Weights of a small transformer language model: 16 layers, no biases in attention or MLP.
Each number is 128 + 32 x the weight over the matrix's rms, rounded and kept within 0 to 255. Layers, rows and columns count from 0. Numbers have three digits each.

# layer 8 MLP gate, 512x192, rms 0.0803, rows 197-245, columns 0-95
096124101137127123103106099103173127204124082057168135166121091136118115124140044129115125163124153147169152159100136097154117127158096108048202146115191150105181154095050136092137170125113117134127168066150051128174111097174129181102100153153218172113143129146105146136116179100109124144
165142126161075136114079113095127111154060150086166126056142137090155150078126115119171104112102118159104119091140123128127134173148116127143179136120158050129125076116100144145093102113098142094101168110183058093176124121164145157128097122139105124092123176111187091182081186148167087133
180149176139161078139179122137141101113126169114118134170178180102138117091114146180060077168135155125170119088075113156099122146144152197184137162088085114123118138112169073170156122133185055157153138134093155187100118140136141144142154108138124135124121109067096145143172164130129084193
103155111194142166121109120126092109110094110116170065107113169150116124233161126077173146145073163099210108136105105150136192096121190174204122149080137108133087114109120128091166158150131041120131146083111119131132138144127088163127186079116136113155075137128191200181161155105101113151
108133062167076159116130169159181117089177129124086140138146101111182131132166145089084142182127098183100142095078138156089135154097135127131140176160104141116087125154091150096109141110111127125185117109111144130037129163160132085105117087066142122162149130106099146171083107146143136138
148046144166207175153160193167092158151113139159122082121121066136161067185165100115128150132165161113140166155115116156145112135098092112150118135145116171140128119117141106150105084078155112186146132127085120137062112068155093121070128161171123136141114094134189063135052100102186107149
138135183100155142094149135132114145075095099131061075073123115099131119182141126135105130196128159115122117135072156131134220135141170091137141122117083132064135107107096161137184168077156143124118185120078133108125108137158153132147157116103174123092114125131123079142119126116166147106
143176088100136132140046064145081142057075108113147130093145150163139166178192133157107124077148107152123124145112101142116130154131119119132148071146138181143161139084158161147092158130112106168078073169131159134133160157132141136112110159056170190138101086129112101117144135168121143127
109131041163159176167095188160061139123108186145135097165155109123103155115119122098140172134122146092125157163106104140112167103079158141153117076118131158189060062129144152143162125139186100088135129131114174140076068107157174087181176211146146145142096139098091157122141085104143138171
161121132161145088118142135136113125152122124087080163181134121138122119107119130192133126065061122114185147111203133152135113128117144167161161131139152132154144083136130105076066137127171125150154141125070151166151135126166096066133137168145150133171151162169137109098131193123138142112
190124162041114137125166114210118107198093114188126128130106147091173150120094146084138118094148127148136141133139188073149142119163151162150121075110123128158138151106131103142184136132131127145150084116189170171123107122139179125127149136183126117094065066141174078071109107158160156138
097110145121092165136147117127159130082117163121148129136106129085093102143115116115124150138097151094088122167156092125151168128082076181080106085167147059125173153133127163110076146182071168105193131071153196094120125164108149118143118040193156098133131098122144132063181109148144152091
127103171149160109099144138157143146131117148090125127091140122110087117096085204060108085163144120109103159038209107133150082126110089128126094112142097131132165128152108079150166083130157180098136126207063152078089138091153108102164050094130161134144133086152095173145108145082104130083
157121122092082118157167145136162131114101163125136125115098114130067117154149134122141110139160203119129130105107110118152128128142102140127155071102133132132101195105121183135114133101148104134158204143129147091095168157124053116141122149177099146079095134123113124110141078165116163131
066130162087120124108135089096177087165123116131170100180148058158060110195125097161142118100169130111080146205107123081087126102195194085092138118149103091147070109098160106147148165159130123065132130133156175150122099126116123119185128078161124146106143150139059179130090212125128197105
138180212118131132120148169156119137179174148158067143180073090078080157137154137141128112076100170137095105128151149119138141085081133074125143122110140175120156110110154088124127139058144180116064218099139091064167146129147076129104119144145135128154156174061120119117200082114134157140
148130130155102120147098094157112124227211073170155153089137116111114139172111129128115125139117154093150121121145110112180162067140156111105175123139108096124081177155154168095108155124120123148076097131103190131037165125129117084123084186114108190145115125148112126149097197132111125149
077118119117152154167111116139145128094125111136092083104147118142121151205111094111089101141154142181140177128157160157173120099167117074150080139078125182070095162105135180155107099064120116111137091120092157124130080191128148045103112141118165149164138219098160131153167094198130134141
148147155098152104110100139097093129167087134114117099125086117147114092092122173115200142143118174175158124176145132161125116163163105117096148117048099082072073113136131172170117146103140143146127154170132119142142109110101146137083172152150144089134143123128095141136156178152124141051
140118091168081112159105141118156116125182044080170074163107099099155142127074108086116107111096098146094095023095153066056132155166153165099139126087079130121087100099150138056098132178077145156125107114176150198081204124128125116096123114132139126126110141069115101141112139117099081116
164144111132152131166107109096098120143120102131140153077176119120138107165150155149148137099131154146096078082175117134118126131111110070191161116105117106158176123128152095173184131082117078149098083125128155148167107118144120132090114081125133158147174101075123099063128112092095101096
132134104170104112102152144140135131050123181127096135113093084162181094079081167148115155159097141127104156156059101093118146086176118115146100097120146153123165140114174162118144232118092100131123113136116110125194109142089136076149137183159168119113055088158134099093084088146155174150
154102114133102178149168137126115134127153153151135142143099070116142129142120107125110146125128090122151121163103078115113121083147137159136139193191138138106136156087100172155170108135102117158150119087101136154113121121040127086084145131134099127106129081160103114197122118130127115130
138119163096137147141161144130108150092109137083133104110109150153150160130133110117173198179128137117113109141079110139123125174126095112117146173061160151065111133081140152072078195151116123116139119115112137158128154093139158079096124130141136168147064078130221153110147103087113130057
145119123121140127167075140169156114076133091177159134117166101163133120176131107141159143145164084123106156104088124081130114163155191094116065166173224134114113126153106121165149099158111099098126145171093139125095097124079168118166094121122154143162079116160099143171095163151064143120
080133123074137127099118150154103101090192102149140093142093196084097121133156134129074129155148121125133169125102116107086118104150101068161141197184145171138099086095099048091150154113091149153102112100174075118147155143103084132105112123129137143082121033079092162083127141094120166095
135127132147142100151105126133125156155094129127107178157082137147114074196148155164062163083118087144159122134108105107112108131073128101138119070139130198082051151109070107086104135134123079107079063139161165144089116104098076145112145157142165076130175156145108111149137176077136105144
092095107114130092156116137178157107149132173172135079132107112163119149132127089131121101192135122126155126142150108122112078117096115095160149142078130130134173150139085126124155075072122167151133144070136127104076114187167111106219112172143203187099116143059081155155127180166106145187
155124145167157099174113145092110147137203157096184118196118116147067158138100146146056140151105113023135084111083146176168152119129127155091133159146080118138120120184088142137104182169143138136189174167189181190135154117120089121086174111151132106074107098123096132073144134160145099162
111133135104152123116113107158079129121122181132163120199135129140141129134106134142135117111133186187101175106077064094143119102035153139084148099126100120104106152105163144170119117144137096148168109132227147109162116107148142126116164181151111134081221187172127175100115167119131124130
185111091094115129142154144105198148146118091116099121190111179123075145149109117085143096166159132164131100130154093107128155170145106151116160080051169146137131134159177088148134095158184142115111149132090090159110205148141133102143078086109184117112162160125181131066115161089083128108
115147122169093140100115128100139132170155065147142168105189128092136134195154139063089134176079094101207060121116113110167133084098070146173119138110124065116104135130146144143128082096121077143163122136132148133117077164076085122151145096128044129104129053156151174167087096120084142105
171107152133156160137146136124139101132079151129090126153122113138125169122121148098091116147145107052099172042107118106120131102129134195097111127081134096118130154085112150149194096158128199124098158118196174139131136075127121138157129147156128130097126060136080133136133114111116085126
124110125132117102149139172124089124133072075137183146141165170079086131196140135107183169144150157135137120088146134192168122141101117099117152131111134179132155106151175158164153138101126131124139135149102156131142155070110103125089169082136143125149122107106146134204157134096116088120
166151108074062134180185088135127112199121159098191154052193123128117144089127134142084104091145183072135122108169067173092197118127075119096158117111131113111124170135099158104107154101103108110094105151135155141119128105190155139103133225137126156152094152165116136157132168159080168059
100137065168139113081090144139143145130168158130144144093143133079143144137107100103132105182133166095130151133101142131110163140114129097157136088146173141155162157106165121158167075125155143115163103075163108114067092110184167120137150182146179096146146077069124189117119170105154091152
143179187146100085125097123120190089102190115063105112120146097144141127159143077132072125098129146188124100127086105159206112138135088155164123140224186098075121112145179122113106104196140166130170133092115124148126108136137116114063132109081164134176095208085122140131149120196151171114
086136087170123152123145158150138086157121088150162128125135144082104127113142138174092078091111149171147143125114129088141150101077157066159128100145132117141162058130075089075151104136108084127083067163090123071116075129159135126139134177140121177113110078131150116086108105095078105131
133066140069144105136126156122119106097165117111112150118092193137131095114054167159109123147157091103126142122127150123085116106076160130085145086100138142133121122156116115148072117114120101148179145124108144151149133132134115127111109145154098116163110084166139081144072106133153091103
161157137134132138182131125153062169103095154175151115080149150105073123130065105080131177158102110108129089112137169098122163147161144147114086107183114136094081160099103134151134137104145192155115104162119170115149164111150057115153103163134172101144114155143130140128089138101175118115
138120127124157133141092089154130109146137133093114144106081090142048113089112113184159174156103177075169130096109133068131112134075119085092159245115169129091193116100133092130143128166116121080156103111102071093126134156124165178105132128099088145116086143161088120137167141141113206109
068110110163135155099093148144141136073111164151165104133144099085150149146173190175130152140141149148106147134074170113099149140141161132158055126124108149057107128140125113178160118105139110130132075095129100122123122186148144086161154132106102140144176165067129134154173073108191182113
112110109118098147142066127111146150123123105106098122156128104155155144214110123131146085144090144094150127138185132201143164098104037183105126143126178110096180135158112125144079151134098135138082079119155106099129175098036115122109113123123187149134116121116101102171154083085158176159
105089074157078175138120178140124109121172071161165085137168146134189064110063158126117089130162138158157140120079125125134119175135095168168138093149223112115082171110109116121060135125142157118122169047104111154160102126116107140136078098198095250119164116140103162098055090149131095089
123154110166164118141160133118112118153191059110107141068141143121074126123152098140140113083104129113126099127117162141136163100099164074151143150117128105206122122115153132134177143115129112082127103117130132121180175078224141181165179155129113159122163110163135168118129112059146162136
160119095136129113120093125106178143096178094130125159066104155123141136106066090108175127133130148086122089073122070109120121144129171131089118130157158120123086206162107124136162130059162138140122113122144151114072127161110116155125131139082167150176151158148160154155130153132141112103
136131108121146180106141128122111115099094151077177131125112080174103114138127112104139120087121121208022141132121094145187149126123059138145137110172134098101125143090090156116042158143062097119171073091131131066123095143163207079107090138140133088155151111078159130103095167116086130079
139138143104112167083185091101161120089143125115103142142122106129129133135162195137141182132169159112148094173117151098126076184113175149152228084138105117124129132065107131079125162124118085109104123106085119054126089113132144081132096149119128130069179154076114128075104162105176113123
105162098088127091125109086091104156157126163123143122151111075156106167142183109080064115105088150143084137096197150106088152163097139085082159126127123157065173113122110159114172100142084089154166108173102136137107156124132120088073148155070138125147118170147151133102098136159164168153
# layer 8 MLP up, 512x192, rms 0.0802, rows 197-244, columns 0-95
087104122073126148127142141131169117124152109156180107091090127110137115114181109145156136170127141098122147139151096086154100127136133099150080168100093177146179154077059161121144090136129150113103135181137081120143107125137134160166126102128074129122137088128132072108154061131123158099
154156124078107119144137129132115135134125137201121129128137043121174134170070118123119135142187076153088095116076173122155134136167142158140135184146121143178103104131155159157136133071106148142108094134119147116076106127118100134104115071088117120158119182086193168209100120183073129059
097140119126187033116087178097137117153104146179121152082116059152127142086136162086154170143114153134144086197126105117161163065121108160156081068099142172085147130090083121094138111187165109064156143061111130107145166120140116167185104113114032128134160146120175098150104133157089097130
105111083073119136165066127116127102253173144102156136113084085120124158098168131104120101154139113133118104192072113141162139157183112069137123076115129123152111100137139173138183034120110195133101131125137147108162095130115132097113089181136139210107126152106062150151144164159131047130
076117106077182140151168141136072120085155156140125126108140123119146152122161135121192172183129188095164182126124141168170183114107133091123146123113178112183078186174084121085166112089146132153159127092133106106110170130118091065129129110132127153156097149118119158143093111151140163091
182138194160115137162157091173070105168145178072118076184134119159160154120070137139095128141070117108177217091172105068118140148119173136105118091112142125063094067080117187102139129145075113115123115120105212127146123191128168053106131172083130096151175153144137192142094154104147130112
155111111117110140175122147110142134213120228168134169140148076157140129077122086090155141179155074168152120176096177155068152096168106133110130198165088175130152125141133142085139081110186180099120130168057138152135108142135169097131105159095147177143149116148124100145120108177117104116
119135140130174197177098113152128088114099114143143119137131115127119143134125119117131125113125135151121181102079124171193130142088121152141081140129165106132179155093117180095123179180092151122113177076066170094122113109107108118079095149158161140192112106118098138134091096121121164155
105158147093157101146149077119139138170165164125147126099137155125157104149110159117179084107150107189098099090089164181174095043099106174127130130155160122165180145070099130133160152121156136129143106126105139152096073108063118104092131144108131089162164140101069124120163117156079139103
149122081136167123140110115123112164120125183100151137113112180120133147126158107095131136139151162129054109126131116082148109143102088131114102186077147058108123129072110119181075101120135133118157130121122119115136105120154077127134120092141118139121148058116143103074095035107080099122
148108102162047164187162126159143124114126090117139092115108155125133121124091100113123142148132066148168133098139171156059079162118126118182108108156117094101177135071121133120101166136101084141106107092169151130081177144121177113088138136110086165110100121095096113138046144090168084135
152174163130113139105138152131127120194159097108121156131139141191095125105093174144123157204124103165094138124119205110073070091120156145104087176064138113076084146146115116104116101109108139121147161117169095116134102128163108168082124147134171141121172131179088129086141132157138107159
142139138152169166122159111146132141068200085129155129138168163109117070147204140153105163169116122138172132153126125106119096126156077124104096111127085166074120121164068150118115124130111167066162077145132151090142135107192170097126139093194099113200123159101109101113085113087156129143
111108139181124129097092134102166129132138201136048172100108124084145181173099103144083107182148129126139104140138171125114167136166141139156146140123122143124101102197122115103134106142148106104140102073127136117187162161103061080189107132140172123139170143138142212119127124116125111106
105112086097138101140154145171113129183159144138124128138098157174098196160166092119099115095156151150053149102149084133139225175158158153138130092130153167149107132121096193104090140155089199183140093128140156167132114146111101200092168093095134132115086116123076134163150058138118117158
102161156139168118154148174156110145140175140116102168202114143170154104056212103103094095096086095146067085125085106175141178122131186138201172121109149126112181163116144123168149142121179126191069117115064107173131115087157129095138134110152060162115123151110095133131120142136143193111
134111109136137083157166139108113112191086181113137122119089097151072118155112129027154153148166137146102158119141156139154144121134113169043105154146117123188164073070133127144070116158096161117104116176101175149104086150125124161076157133086106112125101109140127176108120104183129128126
078149049175100162184115125113149092120106162105119126097118064164030140213079210094114102138098110146135114113109127085090120124107116132126085098212149076125133124112101123112137137130087119195134109122114083153135121110098152118121126092149138139145137109100092124136134156081058127153
118140189151126123126151104097109099090136116108106121107152151112094118137068156173156111129105133175125136148076153114163122135118123134139117094159133086114140130145068137171151143049109087163134148119139171115074122141141156139096130094099141116160149102135132149115087092103104166120
153139114117151109132116125165098120114122142142170155124127148082123188129094142154091106103126109126176122164148077163102179124106094066114098164107174107147161177130163157160182135142126166160116104196147075118172126160119152056137131147123104087153125096144120163125136186193145099057
098152135159138161110098131165129118148157122109120083115133113117118168124109151132120136066083108113156149103128148183114099133082183080180165169145162185027130091095130132122176106110114114088123204117118122099123144118096137097111093124087149097079101170137143091127115120167158184110
148092112155122140180171118101118116119109122151113160150114122156144116127111162132105105082191150103146150122082111135163135089131172227114150120112074162132140159174142150114138084132059109100097122127145094090165105100174120151099113122091058161145185112117153097114067098120083081114
094170115076148104090174092127131125158112104176096135104154109171125137194172161119116168162121151135131117145093123090153144110101095127088110138159125093079099160065166109143111125110088130119093143117112164161139093096116137100173096125152200168131116165158117094053178177131144186222
178173094151117081064118136157146134120078097130131116127186054194130130104127117121139104094097103160181090139158142176131143065110101093153101166129141104163145188077093143108139152190121136085099105157101135104133127147136137146108131112095171141178181145117150136132054159098160120119
137132148096132126150156145152114116114148076167114184126068131175186098161098127097113128164137157096103150166111133145138187157135142090108100110135172167191089141093060166124138126129106212115176180103139158107065144138129188161116108135120100111105065075113150157111113153045132150137
180118140087173098182119132129093098127161123085128133134138163138127164074149152127135084121151142101140084117130114104087077127130181163113149137188079182147165134097062078105175157116185176125121178151185162123120142039136126185179154175118198187119167122078146103109109124139086187128
156137103136137134088090128106092100167167164156164093072155160185089128097168112164183153087159114129140126079106078086167107120091096096087151112158079085190100135152129171152075123047092111038119134091095120132182105143129135105057130091102121193116126113107104182172122126139111132125
063108113146077119099137163121108109151060143164141111102137170147168082065087158118105083148098137111064112159143147153153113105126126164160081084101146092106161114174141130164136138110120148130131136135090132096119155167151077104177179092109087186109066081132152137167118125137134150116
137096064079164117086092156143139136137077156058131099096151103126198119131137148152166112069194135179124116164124111104075162172140181061096055177164131130148151091108092129145108128167179179141136125133158101156186121204115107152098090145122161078089111116114120092136071127113137136080
108137105115161138127163104120079121135111081094130180093090107141109124151072116138158119168103075136150113179146096088141077152167136126128186132127155147115165134194179128119133113134116096100048167119112111144137039172113136089059088122130068138181143107103180118129104146136091084163
087144143086130125162118098129120130119085120155125115142107059103103072151073115100161097080182089135122120154116067096089113129124139142079112162134137112079083125097110135158139160091111139127200152147169122150102122143165098153144185168121097160106204115110129117128071161194098140139
147130116165170154100190067109157148140046127139115131175186092136114068048114103122124140162176147106115109142094133100110152133081106133157158095127096112107130106109105167113090164137175120144134176129085133148154121117079168153086167139116093155150167120082185093116116073156144152133
146140135130142164136141140133124133135059129128089112160146117128137124165165120168156142158091105146107106117120147170122154108085121185128151100158122186166124129124164120092154057141109131116088164142100178092147117058183126154139093139119094143162092159138128095123115170136147085195
136104160150090128109113125123136164097118115094160178184125078081089118146069128084124143141128132091122150161122126116169137161084102112076139108167075190128133200170135108172086075152079185090172106098175115089172062115135146160175121125122101140087137106130157134078164146148113146167
129117215147162150126175110106114136095158152109106141124096123169113138143091155136106123134105114087156127108096149150140094152089137200107162143168085167173180122124080122175129100166174123163183162058144138170099089178093150040165128112122121123076119149099121114132132203095094159176
113149128092114126122080141134110167137098094106125129104078128157126122138135181167134090133081154174141147104119185126113157131080127117165094106111161180124178117134192077105132069174107121126147100097091083140061174115167116108110122072126108160061162066171172121125176125119115092144
123085141109149128110103107082154140127105139151166118093103049104123137186175147194117184170150149132078178146187102078118091186133125116090143105054163135125139137171133119073130150133195157138109140136130089094165080105123126157113144074150135163082070143133119058104156104118129119172
124099106086114128155149100093165124151104092103134087139114183115155074162164078115120119127158175039118124131175161143097081153095109153102119157142077092165132164127147122146112168111129145143063145154097146174209109062141126186127141113107128147177101148169066094135131108127106164103
157160138150118171137135116201102090097139119178093144093106124111109088129171097096071085134131159081155163161146108122148167150178087119165121144153166144160094081131137137092136118186087194093156135076059137125152161118073145132109100083169130132102101130152129134166088143112109168112
129112136118095114102166152168126114122138128112112159127082125139118156140179132157200064172162117092146143178093067100089152192060163147152119143138120097125077118107135129101117065133135101096175064162117131120119148088146121202147123150116162128121140101118176112139122191113138121121
100083154118155123119152166113117147122174127104175142062109126076087134146139084136130157129141110118139134119123128141139163095170139099139154141171099107120149029112141126103156074075061145104138161148087127109116105143090090111167075137114103199155115111083101128098162141160079151180
192123096091166086151160093076109167129109150168147152148130098151141149140134145116128127219172126088130112141055125137110156083102132158140112114154113148107139184148112156097146132147061113125128141127102103133126106129151087104114098140217201156116138187159145141121153126171190115104
104151129118155143124147099191131099152129062112093146172187164171124109126050149133127152110156143143125130174115119146184111084220141128152145054143100145126127125130176135091148072115196150162154125165153101147098172121146150126135124107074144140123139073130097149164090173140110107166
127103119186175129155093211255090041118146158112130048095154156143160194172072152163133114121134116087133238171116172123130156137083103160150124136069106121111119117152105136154171155173138141130124123100111151170116145139129116124128093128151166125083061083140122089155143077115143123176
167132146137153134103134111153170100106127145151121084098077123114092104164142079179107160131080130139220125125052082116151142099164128113119108130159139080141147156140074049071132065143175124114072110125071119098122155124151159190121127106113161134160071131160102098129129114195073144112
105124053085117154124089147126099103104115141145109143114163171185128084117127141137128134103141196159126097104091137134092135129121156073098052114123178137180140158114117081142130119113174107101172141143122104082130126117120143156113167156130183155145186134061120134044109127130127109087
090091121164145127123148135107141082145140153092167073116127135142147109158103120120140138175169109105147132139135133146106050159169111101143103142180145177138162168145197109164170145123070197137137093117147094178121099130106137118132154155094126185183089117127107151159117126148169083153
074111108186155090134175129131117121074132185155133118153123169082096136112132100142154128120107139141145115120127126201080112156151127125185190084142148162147094140125061103140150150181177112173141139205106096125109163144112138150195116146127160148115171130147151093166152111131174090060
# layer 8 MLP down (transposed), 512x192, rms 0.0777, rows 197-244, columns 0-95
096135092095124154124163110127088177157073101100185160149130094141072113161154148141129102120110165125081198095142135102080107140125146130122113104073139166111069111101115127152108150172110136096186134095139109103195124095106126146166139144106129118121130120106099131120095154126121218090
110152088104147167142118134149097124193088116155131100181132153105141162135142086122096111140090132124151118086113138169096098164069179062097152101140098163177086150137084108150135164127068133102099055101093136094143124156084125109161134097108121095147120054136104152149094102132114173123
147163119122127140130108154131098108141163125122150107093215170116162120167112140164095202082149122146108083156097168092065045106080106144101095178133118119133165213147106166115140135103149129073127101151068103133150164184195146136151116124119124124093071151166206175107136141102131130135
163192173156135180112106136142138114132088107072146147152162180158090128164148097131126113108111164115117104124125086102108133198140095081161089185128129140110153117129095086076090130160188129157137160157189103070165148121175174155104175116145123154087089031163121189141138146138023081159
129135100199093079093112138109147153177172155124148190106161157100117121095094154184111152160115084100156006108147105147132141085153114122144144133125170154153132141121089154094119173103156120111127133098164162128143144137108166126148150125104101137156141088117094182180094106141161135121
135193162105199168159187176131104082169109171094097102152143072155056103151156126123054166160092082098109202142174122085111135157127125091100147105102135189088113045120109147128132098141105107108121124077099159128165106140128160134093146201159160142154140082139184154107113138099176204153
169113173122097118133101140157157151104121113100132141100167172106104193124100125143108171094134108091166175127196089076097097127152122122121142057115154103138130139131111149077147120114081143107178109095108100102172161158132143189044124138139156151141115151091103091140104077056117115170
169191128112070101105089141146106140136143180129110164123139136137120123127110107140087138138090132111141042176165152156121134132127098145133133168148148089112128107127106120084131127110109115099112091111151148086101099144149150100133158194139129190127091106138152091109127150170096187106
152152208176105035142138129102115198132174046077154078139115146169119127136114097156097091129107108137125104098155088137187152107108126214120131174141142126140160131141127131143127097118090159110108149116063100143104085116064127158067109126102114088132133105086075145063151164118159123123
136170152086187141151161132137093132183125095137107083163097187154132112126076113116135069172106063112162170094155181131117117179088146117078124108168125150084147151131109096101135090099131146077117136142113152130165122145144107126131127162069076167092137078113115155167107142130126115137
150140138161147140163193123131149105092185123078164110095149176125118091179197080102176182141144158154114144138161143117126120137143100165137161121137140084110133198130134103135124129122100116091225128163195145107185155162101129164124133157138156125141185159138160134145074104138142068136
138139102112136125165168151132163110196131118178078139182122111093111132165190188050125110066136061155127091158106148102132079109182135104058111163054126125144087112147078136187133104115123156131143006104061095181167189119100154118128159107072156122173089105138126134173134095184113119130
121125115159100182187174151156152164141129181112139155175151157125125119064085118121150163106145122152050179157138121128086153123137134084167151123154145104086155116097207148121136127137140146175128080104093183083095128140094104112115122113136132120138193132132086178113124127039160096101
091127162120170185119154125176127081100129123130103145196156145113083150125107140102121164085149082122125179119128133157130163134143140132119067116114120147153133125167112140123088161116112158123135103109185124200199099113168139131149143127087134082132171151128183127119113099170139141103
135153173119136123113053152125134132123136100086158167119177121111148161123168183109167103133117113117157139164145114130144140137135096096128109207122095155166144068139179200101083115050160162090109134070144105083076115197136160103075075144081104147158115122092065173106162150139123092110
124169147161148102118133150179135095101133125099138159077159127161109139122171148138163127118130175202163000105129107167082121072169155138128118097135173141115126149109107127158120099109116093164144115168178188128125108113164115144095110124107138163117135134152153157120139141119194155135
090136150116115124152135113100096127101165127201167143123088154138104089139161118127152150139146135163104137125137136126179150121136160138145104115109106108128133074173152165215116106101118156111073144190110119065134140151145169118055111116140097123136119160070106137117127165132046154124
157128066159101165137113120160142099154149190065114106131120132088155153099135129154159110100132146131109081105108168091169099087136095112121091125168195037090088144121101120154081157166125139233111145103052100087133146103139125130146128100159126089113145118128084138029164152113098191115
136117106092116153157170165086132120177093081122086095156153157157098134136143130145113112192142111149128099150135152178131082100126186093068142181137155113168143160153131130157141125178124109094083130174114136048159132064192154077108115136145102198176139173142162164118147136152159144121
153118107174149153167134122082132135188108123119157100162085171166168213107119138127112124094139147127144158124174067109155187154125132095092112070140109148135130152149154099132140123073101172112114167152093114118192130140179135111134143177135153106117138118155075120161086115173153045136
103147113166154116101129183180087192136104137196138141127030123153154152144153087147178145115158182150167166103152116131164131108120073143130117141110082136117082098092107119126107111138114094104097085114119137170124187122112170110129113122108135170133162139120108124052113080160140085135
118153114124113084108097138120085112089113166136090161155092112129087039137116178095128087181124069118116188095102134146132100135138091094141143126116094211097166104141151167129133106113089147214171116128163110116152201141107095086180099145144103103095138136100121171081200090164092156129
135152169157162083157155127091124192144188124111162098150152119141082131151116100135141202148088095104067200148162133124121166175090119114132155053090109173193117163097177087133144134085096099131129113095103123136086129085146135150154142114124147079134138130127177092085068077066145097140
117085087114118070087074116151181098113132163178118118164114074129059120133142150079104080088172152114133138125113096123121117062145111094113146110146156138122142106150106159092115134138120163085093089139118180134096130218148136111184094118148132208138100056117084105134097139116125202121
097115175155112105112152106106109153099105102104109124104086151087083090137081195131141109095145111116121154146135150150092156116131086152129120075092111101095156147112092156170154116183180164161100131110088122129188149137094151111139078121174117143196194143102169145142166136106091144087
101123090149126114162119131163143146128119140141073070142128113120132094080121114155142122108124138163065104132136156129180093123136131126140120158164117105124114167124144090160051139069081113131179130065158052161092111083121196120113120112149124155098119105160057167134141101115131149139
107112157177085162126145140164094106176139062220181138135143070089089154091157115126139106126153135183131082154123157116140153160111145141212096147127137088084181171167138109122157134072131056123216153217151125133149144118139120170139107137110153074158150141151143094179143163112142113127
129123115094135173115170135142163076146115144154020132149158104118169106154130164128140149119120126142090101138095121113168106135172129117111125121162155103129095170119110100122097175153121112099126111147152069141148085163129123154119056101071136087191113116221141124083093096130105102132
108166169156149143125116109150125115109159160073093156137111144152156089120094137146124186133079108094160182121126110050167084134141087137097090161129190142108114106193152134139162153117057172090129137109176105139138150153109161174132151152155146128121143206060076084139083166158140131143
116121143122131127169131116134125083147129133117074163111133157187119075139129129074133122131139076126130195114146128076155080117159127123161105088138127181085126066160149100198149140083130163072109095135101095158071135137151142104140122147133157105138083188093140131172097126116125124166
157161121110116145120139115107107091130126146140094188125030092143116120167091080130164128222084149137167151066111116099123066203170080095120107122092101089086114127087141146125081172086139098113150173144144082127149125173121113114120109101097119064089133086143164199161060096119087156079
128158113064130134132061134096084136128132122126215062120061125144132173159124114102145135109097128130095158140196135120127130101182152116124091131158117132144126164114149082177111132159124121123146089114118141115122126145124101102132154133127147117126065096183094140180062176117135088127
147123132134124141145148140090115162154171120126110139125132129106108070103110132177139103137136126162123100145184182199120123156155117095131134114080092127130121130142168100115164116106166130131132148126099093116126056153158160137084142165190101062183173101095139097169103124096160175095
095053148125108123143120090121130086139137162104118169129157152114124085135158070163116117118093115164136249123139081122171127116165149158140164171120104054127132116162085077143115118157140145116149175128132143128142134177123167109128125131173163111155109185093141137174132079173161097141
143110131130142091163080135092132115133153135140154125160145156169155193119158142147086069097072152071105187133149126121188131107119135086168121106071135126087112156196095136094139107069095104148119138110151162103133147087131179083102140094111113114139139128157173171147116148233160100134
065129145153093130084149137106144148155181100118154173070169135141145138162195128128200144142112105162154083124164079164108173074127130156148077130137154134175091188115125057158142124131142168105087068131148117123166139116091123085072092133141162126127120119156124160166118131080162099129
081140137215153149156147121106144079150166118123144136106114186128124198104146153142122129136128124114079116164120116102173130107106168088113130110133083139113065108125137109143131103166163110147143125164092106087165152149169105117071105148095104143201139171082100152135109096101174146126
130155183111141115134154121142156225142108122132122164134120124121126172164103164086115137099136149173192154105142131106133131152174138164100139128118122169166108103065152142100147114134158131097088119132123153112102134136120120147194197096135113127105168163084195108133092134130122159192
148089114143147084118132108143071112157090128161134104148132180092107084111143141170163118149117110098169193131121155106049142126157148167114112122117140217142129111131169106199135172079168045104169058110174168153119164101081140106114163224129109073155140117155163090159100154095120119148
169145116124199128140102181127136117125108105105144115164121126171180104159117158121130119133168115152153157185125140097121121131095130138157132085103180143143126175130102173073170135108104128149157128075122115068081097134173118150175173112121142122095101139248145081136136140173098132126
152110164166115137157159094157100139148090125143171190119133112110088125155083115162128130173113149107141145113145149149178116099091081173147118175111111071189111131121160149136126120104140091143114203096123138126078178183189122091128142142147197144109164069106087141053132134117141146153
116124093134111090139131077126125152132149133167121114110141112224108084107111109226093140193135135067159106161102154156146109119148095154117144095141126096135180168124098127118153137144125066100124085146164172167127111125125136078147100140057113125128084177176169050120075142153150122217
154156146175111131119149148114157115173148120079132160088108069108087128165128087112128149106111131126124101121107194114162127098140130140164080127119127081109158142090125129038150154138160170097114074105163129126084192125167175128181143079100153168138118196037140146121112140107117164167
086166080127113150119095151140172147117190091118151088136136134174154133133119116151121102172158140128162143111080163081140118160102099159169098099110141092128118147067161140078090132160121192122097110105123126137164114100149124109112080148156108205058122109120102140108105094111108046125
118098088090142170114114095090117114119142074143076113122127134134135081151075081080110080153189156144085206126176182135111121101222111136178141190150122152121144121116174157111121102117088138103134119148132140144138188123171145163182136139143189122106123104123162143151081104121118144130
130141158115136152149119106099074139160102083134212151150168125070169186196151094143089107123111099141095145168156113112136142171120110151109161133112111159140145171122154143140132160145083125110097152153169085139106120070109084086121082111160103100165146040093115102191078093165121115158
160140151118093156107101155189146109102122158134109142121136101125180140130142139143137141082135151167098013151115124175127124114127125103137177127119126098115117156103139120114092077114121152159113148140132118153088141175183131105142122104122164129068117120127136129093130082212087119148
113103149139159099138136114107124176155125111095141144158181161091092161172150126100182057094105177192121080081079133147105133099111166167127140177151100115158137104122168108139104158138159182179132105029124146122131087184133140114122121137114141136170137099123099099213125087208120148073